config.toml
num_hidden_layers = 12
hidden_size = 64
num_attention_heads = 3
num_key_value_heads = 3
head_dim = 32
intermediate_size = 256
vocab_size = 2048
hidden_act = "gelu"
norm = "layernorm"
norm_place = "pre"
norm_eps = 1e-05
positions = "learned"
qk_norm = false
attn_scale = 0.177
bias = "none"
tie_word_embeddings = true
parallel_block = true
init = "normal"
init_std_qkv = 0.0625
init_std_o = 0.0128
init_std_up = 0.0625
init_std_down = 0.0128
optimizer = "muon_variant"
learning_rate = 0.00964
lr_mult_qkv = 0.5
beta1 = 0.93
lr_head = 0.0123
max_grad_norm = 1.0
warmup_steps = 200
schedule = "wsd"
decay_fraction = 0.775
decay_shape = "linear"
final_lr_fraction = 0.05
batch_tokens = [16384, 32768]
max_seq_len = 128
doc_mask = true
train_tokens = 107200000
max_steps = 4453
dataset = "wikipedia_en"
Each number is 128 + 32 x the weight over the matrix's rms, rounded and kept within 0 to 255. Layers, rows and columns count from 0.

# layer 9 MLP down, 64x256, rms 0.126, rows 0-53, columns 0-127
[[104 124 124 131 123 142 102 113 128 197 100 101 166 172 188 166 134 129 115  74 132 111  48 114 123 108  87 140 115 129 188 204  68 168 156 122 152 113 159  29  84  87 125 133 100 171  93  81 147  75 141 155 136 102 170 100 113  72 104 109  48 166 108  99  95  69  86 138  79 198 131 106 129  55 122 145 116  73  92  59 127  94 141  71 111 129  92 128  39 160  21 107 139  89 142 117 105  99 134 118  88  93 105  79  61 127 113 179 151 125 169 102 119  98 110 114 138 129 165 103 129 102 120  73 108 147 149 119]
 [126 160 117 160 106 145 122 150 148 151 179 187  81  70  69  92 119 143  79 113 145 141 180  98 110  87 148 147 120 125 132 147 156 158  96 103  68 120  87  71 144 193 106 115 121 111 159  49 120 141 149 142 124  82 117 138 104 110  62  63 124 152 180 167 147 121 122 211 107 129 178 133  42 227 137 141 189 104 124 139 149 155  89 168 140 170 134 146 136 109 173  81 167 190 154 134 167 154 181 100 109 103 130 105  25 108 108 127  89 178 184 178 142 107  92  63 153 181  89 117 116 193 124 136 135 145 131  85]
 [135 149  85 116 203 149 159 130 114 146  80 111 181 148  98 158 171 141 101  88 129 128 176 163 100 140 154 114 125 125 129 141 149 151 133 181 129 151 176  96 133 108 132 134 141 165 143 124  93 110 142 103 125 102 140 217 161 109 139 189 110 146 135 121 128 156 123 171 176  88 125 115 152 150  61 119 111 125 131 228 160  89 165 200 105 132  96 118  74 123 108 195 141 110 156 121 109 142 117 136  97 170 137 122 132 148 102 136 102 100 106 169  94 146 127 125 200 199  90 125 102 109  87 117 154 159 114 123]
 [121 114 145  67  98  77 143 147 157 209 157 132 141 172  75  43  54 120  78  95 105  80 163  31 168 100 128 124  74 105 105 169 163 136 124  95 113 121  62 101 142 133  66 116 108 116 119 155 121  89 157 124 150 155 108 146  98  92 141 143 145  95  75 200  74  80  87 123 127 122 111  92 112 126 147 159 120  88  91  58 144 138 107 122 129 148  78 130 109  74 115 135 140 115  72 119  82 130 145 148  90 108 137 158  87  74 104 134  61 182 132 118 147 133 144 124  84 131 123 138 128 163 125 111 195 119 139  92]
 [131 182  97 183 123 101 108 149 114 141 116 121 125 167 145 137 149  65 143  87 151 102 133 159 196 131  84 124 179 154 155 179 145 126 139 156 156 147 128 144 178 100 135 114 113 190 200 132 111 206 169 170 129 173 125 171 196 107 155 187 168 121 138 119 117 122 114 143 133  64 207 124 169 149 162 113 100 192  89 162 132 161 132 135 129 137 107 173 209 202 111 101  94 125  58  92 115 135 111 163 190 123  95 106 101 179 131 114  83 119 134 108 133  83 130 107 106 125 122 188 104 180 100 148 123 134 120 102]
 [161 122 183 171 122 160 144 129  96  87 141 120 103 128 146 157 139  66 147 208 171 114  97 110 123 184 113 242 164 125 138  69 186 127  94 187 158  89 122 124 220 151 171 112 135 148 199 141 140 125 128 110 174 181 143 173 106 152 133 112 204 182 113 122  80 120  73 116  83 137 136  77 120 191 108  68  60 159 197 161 106  86 147 150  54 114  91 130 156 144 135 141  93 140 144  94  91 123 144 138 156 135 142 162 231 154 167  99 204 122 105  75 153 180 202 161 170 103 148 120 113 141 142 191  99 138 146 125]
 [104 127 143 105 101 189 180 122 142 107 189 162  95 145 156 152 138 181 107 109 162  87  88  71 102 147 126 108  97 106  98  94 153 113 114 128  73 132 152 128  90 126 182 112 152 125 131 123 160 116  45 134 111 144 136 154 130 189 112 122 125 100  86  62 118 106  69 150 147 108 164 152 146 194 164 114 166 130 132  65 120 127 140 133 146 121 156 101 183  95  83 135 189 177 181 163 140 144 143 133 118 163 159  80 105 130 108 117 125 149 142 164 139 102 133  29 166 123 169 148 161  92 125 127 100 118 181  97]
 [ 90 112 117 163  63 131 152 164 114 127  93 132 151  47 104  77 151 182  92 134 153  60 118 116 124 139 123  97 100  79 160 169 148 134 114 134 151 120 124 101 114 103 130  91 132 152 154  95  71  98 192 106 178 161  98  72 136 129  90 182 155 135  85 142 104  81 102 162 112  98 103 110 117 125 159 100 119 182 159 182 100 163 118 138 119  84 148  83  72 115 189 124 162 146 125 112 121 127 161 121  83 136 108 132 112 127  72 140 190 212  57  87 139 111  44 179 158 170  90 156 120  87  71 139  81 123 101  69]
 [127 131 115 127 132 123  86 120 140 126 118 148 148  85 103 128 170  99 151  95 108 137 143 147  75 131 113 166 140 138 152 100 121 101 150 162  90 106 178 142 123 148  99 107  92  91 146 116 151 159 189 105 186 143 118 168 119 163 117 124 121 157 114 153 147 119 177 126  93 140 113 120 133 107  94  97 136 151 175 110  72 156 171  96 124 181 119 137 128 142 139 150  77 114 128 182 148  90  87  84 125 128 122 146 118 120  63 126 165  88 133 169 140 158 119 121  84 146 170 137 145  53 119 167  90 154 109 196]
 [109 106 211  93 176  86  45 138 158 120 100 109 114 177 181 148  93  42  90 154  70  65  68  97 130  99  55 141 110 158  90 122 116 119 187  96 145 149 127 161  83 114 123 128 104 149 109 130 115 130  98 189 141 127  85 111  88  75 143 185 107 154 113 116 129 121 132 175 106 205  76 114 143 114 143 107 133 161  68  66 127 153 153  82  83  69 137 166 126  60 127 150 123 145 182 131  79 190  58 134 118 162 112 184 128  91 136  82 127 138 156 101 110 183 114 132  64 138 117 159 127 142 143 100 130 165 108 212]
 [125 189  96 201  95 152 137  90 148 104 117 161  83  75 151 134  52 175  90 102 122 124 161 178  70 134 106 108 194 124 168  74 117 115 157 139 194 155 160 149 164 143 118  94 110  63 102 112  94 138 140 114 105 100 150 118 166  65 107 141 148 164  89 210 109 133 123 127 165 132 129 147 171 192 104 114 152 138 141 111 176 145 116 157 156  65 154 103 104 110 136 146  60  52 157 146 178 116 140 128 104 145 126 111 135 156 166 122 131 104 151 169 108  92 145 163 194  71 116 141 158 173 153  77  94 101 144 168]
 [155 128  55 136 148 143 192  97 141  84  81 130 184 160 140 124 122 150 153 112 112 126 110 105 149 118 127 105  86 143 106 110 128 108 150 146  68  48 111 139 134 113  95  89 182 137 112 188 139 119 113 128 157 136 105 148 144 184  96 126 133 170 156 148 111 123 105 151  87 127 114 121 140  80 184 139  92 137 146 143 115  87 142 101 141 127 135 144  99 110 150 124 205 115 116 121 132 125 112 146  77 148 127 160 125  54 149  96  93 113 133 144  71 145 117  82 113 125 110 115 163 186 118 134 159 128  84 115]
 [ 89 133 168 128 124 149 125 168 111 143 132 182 164 107 122  91  85  69 124 162 162 143 164 150 147  78 151  85 136 103 117 160  80 121 137 142 119 120 105  68  87 150 133 145 117 147  97 125  83 192 183 116 110 110 139  91 140 122  76 100  73 134 177  95 161 104 120 138 144 171 196 116 141 144 136 123 178 167  74 136 123 117 129  79 100  84 103 122 163  98 129 158 109  70 131 138 161 165  95 128 144 160 136  82 116 157 217  99 132 124 133  28  83  67 128 152 139 160 103 163 144 141  84 152  70  86 145 156]
 [156 145 142 110 147 153 175 126 124 117 165 115 126 119  81 187 140  95  63 133 111 161 164 128  96 125  77 160 104 164 199 157 116 136 110  79 152 150 140 153 132 156 110 116  94 107 149 103 149 140 110 114  95 118 139 143 190 122 103  65 116 147 177 127  98 156 175 136 183 119 110 141 109 167 125 113 117  77 171 121  83 181 127  64 192 110 143 137 165 164  78 112  84  85 115 130 158 106 133  96 135 137 130 155 119 131 147 138 144 146 159 106 129  74 106 145 171  98 114 125 141 149 108 138 119 118 151  93]
 [123 125 104 125 100 109  82 113 124 162 147 122 129 105 101 136 159 218 191 150 147  89 160 110 159 143 103 135 118 138 159 106 131 153 178 143 132 180 128 146 145 139 129 136 123  84 129 137 180 125  85 100 117 109 161 104 172 132  98 202 124 151 181 121 166 109 133 131 160 138 102 152  91 105  94 170 116 131 207 147 161 127 148 137 150  41 166 144 166 136 168 148 103 139 172 142 158 140  81 147 110 180 130 138  75 104 155 129 135 133 115 181  95 150 160 174 171 167 142 127 102 147 220 139 153 117 117 134]
 [143 107 139 107 152 100 141  89 157 150 138 160 123 118 183 110  77 115 146 184 120  97 123  77  49 107 160 153  83  44 114 146  57 134 123 129 139 138 149  55 153 147 118 132 110 128  91 145 140 104 185 152 131 117 140 134 101 150 134 149 156 103 102 111  96  56 166 164  70 141 150 115 122  72 100 128 131 120 129 107 164 159 117  73 149 125 126 182  99 120 180 129  89  67 138 124 110  67 166 115 182 112 158 111 135  38 103 159 149 111 153  62 155 109 152 156 118 138 144 132 151 129 112  69  81 179 126 124]
 [151 127 189 154 105  86 131 123  98  98 127  48 150 137  90 181 142 144 110 155 188  75 113 110  49  94 126 162 138 161 118  82 160 150 121 110  46 121 146 131 122 128  78 170 121 128 125 117 207 138 114 149 118 145 115 110  51 104  80 173 162 172 107 136  96 143 138  94 109 228 106  57 101 136  72 131  87 107 110 112 134  70 133 141  96 174  96 128 109  98 113 151 124 148 103 116 122 163 119  60 130  82 101 128 117  98 130 149 192 150 134 128 142 112 145 118 100 113 159 100 127  90 180  80 152 187 113  93]
 [167 176  98 163 120 151 154 136  77 175 128  88 111 148 132 158  73  77 151 137 118 124 110  83  87 142 137 197 138  83 128 122 117 136 145  92  89 132 125 100 181 166 143 116 130 238 141 100 117 107 117 136 102 129 124 130 186 116 101 126 138 123 127 134 128 137 154  98  92 128  61 126 136 153 154 110 104  97 115  42 161 209 111 138 119 152  84 127 101 147 167 146  10  91 172  73 133 123 131  96 156 115 109  88 148 142  87 149 156 142 124 142 134  77 166  99  40  94 142 144 105 117 189  81 131 103 194 123]
 [108 159 179 184  78 141  99  74 104 157 138 140 189 181 139 117 106 102  89 135 105 153 120 171 152 135 237  78 151 114 137 133 162 147 133 125  62 113 174 120 157  90  92 137 132 141 118 146 163  86 182 159 139 184 130 102 129 137 149 151 159 104 138 130 124 174  81 185 145 122 188 102 159 109 146 139 107 138 108 140 137 133  99 114 146 113 115 158 193 134  74 176 135 107  88  76 124 103 132  89  95 170 101 148  59 125 163 142 122 132 158 130 159 132 160 131 154 138 149 124 140 139 183 108 152 117 142 114]
 [122 126 188 107 130 187 134 115 143 136 112 130 116  77 171  85 124  99 155  68 173 136 108 125 135  88 116 114  94  70 126  95 112 146 133 138 159  90 125 103 144 180 123 110  67 115  87 170 125 122 106 104 140 196 158 171 111  67 130 117 128  81  96  93 120 117  91 105 145 152 147 158 144 111 124 173 162 118 173 143 143 151 125 159 134 108 116 126 138 147 108 107 129 142 113 164  98 131 164 176  79  67 136  67  95 140 170 136 123  37 139 131 103 160 139 168 147 203 134 163 111 111 150  92 122 113 164  81]
 [124 154 104  80 122  95 115 124 127 107 129  94 157 215 123 120 170 177  88 181  86 156 111 157 128 119 132 137 123 100 122 147 156 101 105 136 184 119 133 116 142 172 122 124 208 106 125 124 169 116 101  81 138 113  86 170 100 127 116 141  91 235 110 130 145 156 111 105 104 139 150 126 113 143 166 135 122 135  98 178  92 155 156 134  93 143 170 113 161 106  71 127 103 185 136 152 157 134 102  96 113 182 131 152 133 219 150 112 176 126 116 122 181 135 138 123 117  88 105 164 130 117 144 176 109 155 102 141]
 [139 200 126 134 175 147 113 132 144  82 175 159 119 126 137  94 139  87 163 156 103 116 204 136 145 169 145 143 118 126 134 158 164 144  95 128  67 107 180  70 143 162 149 110 189 162 112 199  63 136 144 155 121 116 110 124 131 108  92 145 179  59  94 125 170 122 123 106 124 160 109 155 154 142 213 144 129 187  67 151 133 202 165 131 133  76 138 176 136 205 140 132 149 101 124 128 213 122 151 132 127 148 161 105 118 145 173 110  53 120  91 105 131 152 135 145 116 181  89 156 179 105 113 110 154  56 169 175]
 [ 95 135 101 165  72 122  86 166 115 137 107 159 130  87  49 116 163  66 161 111 160 132 124 156 116 131 139 192 139 111 110  99 164 132 123  42 150 136 127 179 137  57 198  94 106 102 109 135 126 160 133 141 132 120 157 223 159 127 161 122 157 176 142  96 143 163  73 124 109 137 157 123 117 114 129 154 170 162 118  52 156 156 113 100 146 155 138 174  74  94 160 136 123 154 113 146  70 153  87 148 142  97 102 171 132 109  83 114 153 107 115 165  86 167 107 153 138 159 121 130 153 133  98 197  68 170 117 163]
 [ 92 166 140 109 183 194 148  98 113 113 140 139  88  98  97 165 145 177 123 160  51 100 125 166 110 127 109  48 151 169 167 152 141 100  88 124  97  77 110 131 152  56 124 138 144 139 118  89 123 133 104 111 158 109 113 135 112 111 103 131 135 133 155 110  91 111 123 154 146 128 135 135 154 169 127 135 139 140 126 130 130 113 123 144 120 118 132 116 164 144  95 119 174 109 181 145 132 167  98 179 107 133 181 103 125 142 120 135 121 102 172 141 107  77 106 194 144 150  88 126 121 132 112 176 108 127 169 156]
 [172 100  81  99 158  81 161 178 132 112  84 179 112 163 149 169 148 115 180  92 105 137 210 142 158  56 113 161 106 119 135 222 117 147 167 149 172  44  74  96  91 137 142 113 151 121  69  96 113 142 116 155 118  98 149 114  55 177 157 157 142 123 147 129 148 190 164 118 162  96 148 135 135  84 115 137 139 133 156  53 191 138  66 126  72 118  93 102  78 132 113 131 177  93 135 127  98 144 111 106 157 152 107 141 144 122 150 122  85 102  86 111 115  76 131 147 178 114 143 102 118 160  72 179  94 235 150  89]
 [132 105 129 136  76 125 165  71  79  79 115 163 116 139 165 130 188  99 191 155 160 242  97 170 100 111  52 173 121 134 205  77 145 143 112 124 119 127  81  92 171 114 151 128 146  99 194 187  58 121 138  39  46 172 121 156 149 137 156  82 164 145 119 105 120 184 168 126 144  81 108 130 139  87 142  87  88 108 145 165 129 100 121  47 140 140  95 110 157 160  60 137 161 145 125 111 151  77  93 198 117 130  65 140 122 152 177 158 184 130  61 129 172 102 157 124 155 122 142 116 120 123 125 195 106 153  95 102]
 [117  84 120 122 126 106 160  97 129 155  91  95 139 122 111  86 100  90 168 126 119 143  91 107 200 161 155 173 129 158 132 105 125 133 172 117 196 122 162 165  93 130 110 158 114 152 141  95 109 141 141  50 163 137 134 145 110 144  99 114 118 138 149 121 135 115 136 105 140 127 168 144 131 166 101  70 138 118 158 166  71 155  96 117 120 151 150 174  92 149 120  91 121  93 107 140 126 127  99 115 131  82 116 134 126 170 176 179  75 108 206 115 177  50 125 131 133 108 135 173 170 134 115 127 125 172 111 106]
 [140 128 134  85 119 126 156 148 162 118 137 101 125 117 133 115 164  86 132  98 162  89 125 111  85 138 129 124 134  78 142 104 158 159 154 144 145 143 159 109 131  96 137 117 148 135 151 110  84 110 113 100 154 107 103 148 165 179  85 114  92 109 183 104 115 153 109  87 145 120 102 140 148 213 129  60 147 106 153 172 125  89 146  99  75 141 124 212 147 101 124 125 117 151 163 147 110 172 195 124  84 145 172 185 103 176 120 116 108 166 120 138 141 181 137 106 184 142  80 132 145  95 146 183 148  75 161 136]
 [215 118 149 154 113  95 141 154 118 147 163 165 195 145 108 126 134 150 133 177 101 103 120 161  73 149 157  94 104 181 174 116 165  96 114 151 113 145 113  88 160  68  90 100 143  85  89 129 193 136 102 129 159 161 115 119 144 182 216  71 145 111 127 193 110 157 159 125 130 158 110 116 187  85  93 168 114  49 154 150 113  88 104 160 180 151 138  62  93 147 121 165 131 116 133  83 148 114 144 135 161 183  98 161 200  23 121 110 196  83  85 155 173 127  99 148 118 136 114 116 117  80 184 139 225 120 144 111]
 [157 110  77 125 143 114 162 146 168 100 106 147 149 167  92 107 114 164 136 129  83 145 145 113 136 145 103 145  88 113 125 106  72 139 147 146 188 123  93 208 105  99 176 161 141  98  99 136 145 156 128 154 112 107 127 133 140 117 140 100  85  87 130 127 148 179 114  95  79 121 109 164 144 143 139 123 172 131 152  98 111 197 121 177 145 138 110  49 103 139 132 148 143 141 152 137 151  99 124 131 175 124 156 145 171 141 148 132 147 123 126 108 128 135 158 167 112 102  94 153 129 107 163 107 101  86 132 107]
 [126 186 113 125 141  58 128 179 199 113  78 165 117 129 186 131 132 113 152  57 127 150 132 144 197 171 146 164 161 139 125 133  95  77  82 137   0 106 118 148  79  95  38  97 124  95 147  52 135 115 120  93 162 165 183 181 106 143 212  84  94  76 127 109 158 143 133  91 131  92 107 125 150  98  78 143 143 154 146 125  83 151 145 141 125 112 130 162  85  99 192 140 106 122  94 119 104  49 188  86 181 150 173  86 147 148  93 127 142 160 102 142 144 166 119  55  62 114 129  81 172 111 154  44 160 127  71 231]
 [149 115 121 108 123  44  74 149 110 216 150  97 121 141 103 191 101 205 111 143 131 143  88 124 194 148  83 142 171 133 108 116 126 100  64 176 195 191 168 203 172 155 133 149 121  86 197 137 194 108 208 162 134  91 155 146 113  75 112 144 179 160 163 137  83 137 151 154 178 121 111 134  76 132 136 124  79 149 100 181 130 124 129 122 167 162 142 172 189 153  89 203 131 135 146 137 140 170 134 112 164  72  76 141 113 126 143 153 102 145 147 111 163 168 124 128 108 149 140 149 124 137 105 150 150 133 103 123]
 [ 70 112 161  85 137  92 154  93 152 126 154 119 181 218  79  28 140 178 169  84 177 150 237 129 107 138 131  85 119  87 133  76 106 140  50  84 138 130 108 108  88  97 127 180 215  77  69 208 165 116 136  75  48 106 166 145 134 213 108 135 137  88 121 156  41 104 105  47 100 148 123 132  98 188 141  97 142  58 130  91 136 174 129  20 148 122 139 142 115  91 148 154 106 142  38 103 153  37 112 186  49 150 116 119 167 166 193 152  82  51 151 174  78  93 171  87 134  82 149 112 109 127 189 131 130 119 106 186]
 [130 134  77  99 148 182 152 150 107 123 132 135  74 107 192  98  62  35 123 137 150 143 108 132 130 147 167 112 101 140  98  68 114 105 122 117  84  82 117  86  62 159  28  98  69 133 109 151 146  85 149 132 158 151 100  99 108 163 138 181  88 104 125 117 133 123 154 177 184 124 140 105 155  74 155 112 111 133 128  81 125 143 133  43 116 145 166 160 127 127 109  64 112 115  92 120 112  85  82  89 129 143 126 102 126  88  99 137  90 147 126  81 131 157 115  69  87 118 118 127 115  98 108  98 100 175  98  87]
 [ 85 107 131 107 168 130  92 114 148 107 133  98 157 154 165 135 171 137 160 143 136 101 144 137 152 107 161  99 156 102  57 124 104 115 132 122  45 255 139 147  95 150 175 175 171 104 112 101 150 128 185 122  88  76 160 161  96 128 166  88 131 112 120 132 161  99 159 111 136 172 101 171 130 142 106 141 134 118  62 148  95  97 143 137 186 136 126 166 165 103 135 153 184 160 120 161 132 135 179 140 116 139 113 161 113  94 112 146 110  71 104 213 170 195 101 158 124  79 132 120 157 118  93 114 197 125 138 171]
 [104 145 165  78 133 153 111 104 161  87 104 111 116 151 149 115 120 141 129 102 148 118  93 150 105 106 136 126 127  36  89  91 122 158  96 168 162 181  88 121 124  99 105 118 128  85 159  90 109 127 123 117 142 125 104  89 120  74 124 174  87  74 122  99 139 231 123  95 125 116  98 133  97  84 162 160 153 109 158 149 111 122 133 124 100 111 148  84 124 108 162 122 105 113 115 160 126 136 108  96  97  88 123 150 138 147  42  98  86 160  99 134 128 123 121 141 104 121 140  67 107 131 164 155 132 113  87 122]
 [108  92 165 132 184 185 111 135 155 152 146 131 185 145 156 106 136  86 101 118  99  91  86 138 165 135 164  78 129 117 111  98 121  92 200 141  79 150 130 128  76 103 140 114 126 154 111  91 117 133  55 152 137 122 167 163 114 118 144  98 123  92  98 102  96 138  97 140 118  88  68 135 138  91 132 124 167 125  99 153 129 100  76 141 141 109 140 102  83 136 153 155 104 132 133 145 138 167 122  90 109 126  89 139 120 143 121 127  80  99 158 102  80 162 115 136 151 129 142 160  87  92 118 138 137  80 146 143]
 [152 131  89 184 117  91 125 170 114 167 132 116 128  65 104 123 120 188 137 154 152 152 125 133 110  66 104 145 114 158 135 155 165 139 161 112 105  69 126  94 140 172 145 183 118 110 114 180 162 148 151 106 130 151 143 114 163 107 184 125 139 162 112 144 100 131 109 145 170 142 114 156 100 168 123 140 118 174 139 188 134 128  80 221  93  98 155 124  96 113 159 129 188 145 142  68 124 182 147 151 126 117 108 141 156  24 121 128 120 165 116 185  69 188  91 156 144 121  69 203 104 129 105 119  83  37 126 104]
 [ 99  63 127 146  85 145  90 158 139 167 147 103 130  86 109 140 146 107 131  86 127 124  97 172 196 150 123 128 143 204 122 140  96  62 125 136 205  81  99 114 105  84 166 102  79 135 111 119 108 152 167 127 131  66 111 103  86 108 103  80 129 147 141 129 141 101  77 121 128 116  96 151 180  80 130 107 171 117  98  95 128 125 131 162  41 107 101 157  84 161 101 183  77  83  88  92 124 165 143 131 120  64 124 103 127 147 189 160  91 123  66 176  94 144  87 150 141 137 107  92 142 140  50 122 107  79 163 101]
 [ 93  99 124 165  94 158 179 135 107  94 128 100 123 124 120 114 120 138 103 139 125 108 128 111 132 129 106  99 106 174 116 131 179 133 123 150 138 167 166 140 184 154 101 120 178 128 156 126  89 171 124 148 175 145 111 118 175 140 123 137  99 163 133 126  92 131  92  70 178 152 152 100  94 136 182 152  96 122 114 137 128 100 107 102 130 105 138 174 152  93 132 136 118 162 167 102 169 103 132 152 139 135  53 160 151 130 150 134 127 110 153 119 161 121 230 182 103 125 192  92  87  92 109 141 165 192 177 109]
 [117  65 175 136 118  94 141 159 134 132 144  66 146 111 157 122  88 121  81  97  74 141 133 105 100 137  94 139 130 156 133 144 160  81 165 113 108 147 101 168 107  83  99 129 101 114 151 108 116 134 158 100  34 152  76  89 130 145  47  90 120 101 148 147 171 160 191 129  76 100  78 139 152 125 177 127 132 104 100 113 113 177 120 175  95 116 107  66  84 104 107  83 141 104 149 135 124 151 157 167  96  91 222 130 117 172 119 153 114 111 110 129 125 148  85 119 154 137 112 119 118 162 147  83 176 125 161 172]
 [108  85  82 100 154 143 155 195 128 159 119 105 139 133 134 183 139 156  96 165 155 146 157 123 157 129 135 131 109 139  99 101 102 155 135 155  65 171 146  63 125 103  94 121  65 192 127 175  96 122 126 113 115 163 158  91 153 169 164  97 126 137 129 131 140 168  75  80 170 102 145 134 152 144 147 177 115  98 131 151 128 134 105 183 182 129 117  77 122 190 140 141 119  93 120 135 165  62 174 100 161  60 160 145 210 129 114 147 123  99  91  78 157  86 150 151  80 127 126 133 105 101 163 134 164 162  71 119]
 [ 95 108 167 110 132 167 123 182 135 135  96 102  67 127  72 124 147 155 153 182 123  92 147 122 155 143 135 130 114  97 133 118 134 116 130 106 150 139 148 139 112 159 153 173 153 168 162 126 110 116 134 187 179 157 115 164 104 149 118 120  92 130 128 206  74  98 125 131  98 105 156  90 123 108 101 115 100 138 121 138  66 183 138 128  70 141 176 110 123 121 145 138 148 140 128 131 131  40 123 154 128 116 125 108 157  78  75 122 107 123 156 164 148 100  87 170  53 160 146 128 126 108  92 135 167 109  84  86]
 [165 123 120 136  89 176 169 162 106 117 156 123  87 114  78 155 147 161 135 168 113 196 176 111 143 140 115  94 159 138 121 144 160 102 154 127 133 103 146 190 145 163 134 141 118  82 143 128  96 137 133 140 135  97 118  74 114 167 129  88 123 109 151 170 157  96 175 110  67 102 167 150 148 126  65  88 129 164  95 159 143 103 133 142 120 166 115  97 128 121 156 135 106 175  91 117 130 160 105 109 173 154 117 164  67  86 191 100 132 141 177 141  94 161  88 136 124 131 160  75  99  96 107 138 156 113 119 181]
 [104 114  69 164 133 173  91 128 168 116 111 139  87 120 124 164 140 108 151 104 190 104 158 131 170 141  84 138 138 107 115 130 134  98 143 118 186 187 111 149  81 117 159 160 105 163 135 127 140 110  96 216 164 147 128 112  86 114 145  72 113 112 136 109 148 134 102 119 138 150 129 145 117 106 100 144 146 164 114 145 131 128 140 118 107 153 141  53 146 181  87 134 181 152 135 175 155  84  86 151 154 120 183 138 150 101  88 105 131  89 101 120 116 101 116 181 130 127 184 102 132 195  93 115 189 130 120 125]
 [124 162 151 146  87 147 115 108  93 114 129 154  92 106 123 140  85 101  95 159  77 167  92 142 146 151 142 101 127 128 136 144 144 105 133 177 124 145 125 131 203 128 113 112 154 189 154 112 110 210 201 121 103 173 106 134  81 128 143 168 129 165 119 147 121 115 128 143 144 146  75  68 132  81 126 130 120 137 118 141 123 101 124  71 114 156 137 160 177  87  88 108 124 157 123 117 137 135 152 112 128 135 115 123 113  98 111 138 138  66 123 133 117 108 162  80 106 119  95 124 113 116  73 157 125 191 149 123]
 [174 183 111 156 144 142 115 134 101 143 155 127 118 153 133 125 126 109 140  76 101 135 154 166 186 140 216 104 153 136 150 117 138 129 113 120 118 104 140 162 200 160 166 110 137 124 124 220 121 109 122 151 123  82 178  68 154  89 102 119 180  53 167 141 126 183  80 132 139  92 164 145 106 143 129 154  87  94 123 155 195 105 132 169 183 163  93 137 133 161 157 163 118 102 144  84 126 146 161 129 129 180 108 143 164 128 175 142 130 126 102 101 105 158 137 141 133 112 126 121  81 101 140 125 130 136 175 127]
 [ 91  95  70 131  99 154 184  98 100 136 188  98 180  68  90  92  71 155 135 125 113 125 124 119 138  84 112 135 131 102 184 154 145 162 128  54 146 123 120 187 129 157  90 157 113 125 107  44 174 106 206 160 164 157 120  97 108 158 212 134 144 111 164  97 141 138 177 134 144  94  67  98 105 117 103  79  90 115  75  67 153 129 139 212 117 144 102 124 149 125 200  88 171 117 136  76  95 126 155 124 130  97 132 104  77 186 126 120 175 142 133 117 189 122 199 133 137 185 160 156  99 124 153 144 144 113 125 158]
 [ 53 191 177  69 170  72 131  62 144 107  93 107  91  91  33  52 178 168 175  73 116 148 171 127 139  96 104  95 128 149 158 163  97 142  65  92 200 164 110 189  27 174 117 146 123  69  48 119 126 161 124 116 162 128 115 171 116 135 114  91  39 141  70 177 159  51 159  66 109 118 195 135 134 148 110 128 131 127 175  84  88 151 122 100 129 171 132 119 206 106 168 148 122 167 152 142 118 161 102  67 139 128 144  29  97 157 147 145 161 141 169 132 185 123 144 121 170 123 139 114 154 194  85 103 136 141  79 202]
 [117  87  92 139 114 129 157 155  85 121 147 122 143 127 110 183 114 160 121 117 150  88 152 112  90 156 161  99 139 136  93 136 129 125  99 132 179 154 147 165 114 112 142 151 148  41 167 130 112 138 143 128  63  77 120  79 149 190 110 135 159 159 111 145 111 142 145 124 159 169 121 108  98 143 123 132 140 187 138 129 172 141  98 158 129 103 129 131 161 129  87 110  96 119 172 118 145 148  86  78 145 148 139 116 193 212 121 147 132 145  95 152 151 164 137  98  98  90 165 109 164 124 137  78 101 161 136 163]
 [138 136 139 138 143 161  73 142 102 126 154 125 161 137 129 156 139 113  75  85 167 139 111 148 151 139 167 121  96 136 109 109 133 119 152 146 204 168 122 167  84 214 138 123 123 125  92 119 178 123  79 128 164 116 142 218 157  83  79 108  95 129 112 120 160 181 135 165 144 126 116 161  87 106 157 146 137 114 127 137 102 116 158 132 188 115 132 118  90 108 125 171 171 123 112 182  67 125  82 151  93 137 136  65 111 160 117  82 135 135 166 139 116 184  96  65 179 139 135 171 120 154 139 132  89  54 123 106]
 [154  78  54 149 184 121  78  99 116 121 153 136  53  80 152 172 100 205 144  77 104 161 185 148 142 151 137 125 160 154 117 139 134 212  92 129 231 100 104 109 195 133 162 139 119 103 126 190 159 164 149 141 146 126 112  99 126 113 186 142 111 181 120  51 158 128  78 137 126 119 135 102 125 114 136 106 102 137 108  98 132  73 151 141 110 183 111 112 143 126 114  83 131 179 168 107 156 104 136 205 164 104  78 137 165 115  80 147  83 141 128 107 100 142 205 114 129 114 109 104 142 157 136 202 148 102  99 123]
 [106 160 112 117 131 143 123 107 130 106 135 149  96 120 133  75  67 120 139 146  81 187  73 108 118 111 123  96 106 122 133 175  51 132 135 127 159 132 118  84 100 135 146 146  97 144  87 113  63 118  63  81 119 117 137  63 139  60 124 175 104 103 112 113 184 161 183 121 122  97 148 150 135 154 199 102 166 106 129  65 148 110 154  98 172 137 166 102 103 160 159 110 144  57 153 169 110 131 111 147  94 148 168  98 148 164 125  88 137 113 134  78 140 146 104  86  66 100 108 166 169 205 138 164  73 161  92 108]
 [152 129 166 110 145 151 128 148 129 103 152 130 115  94 203 133 123 133 127 176 138 109 176 124  82 105 128  91 155 123  97 128 130 155 125 145  61  73 143 172 167 105 128 146 195 149 118 110 102  85 108 117 128 145  83 123 174 147 156  94 175  69 156 134 122  59 126 211 120 114 155  94 133 123 155 206 100 138 140 152 101  65 105 230 118 114  97  52 141 135 177  61 138 173  35 108 129 119 191 115 120  84 135 116 119  89 146  89 154 119  96 149 111 153  76 135 150 142  77  73 118 132 110 158 131 107 157 136]]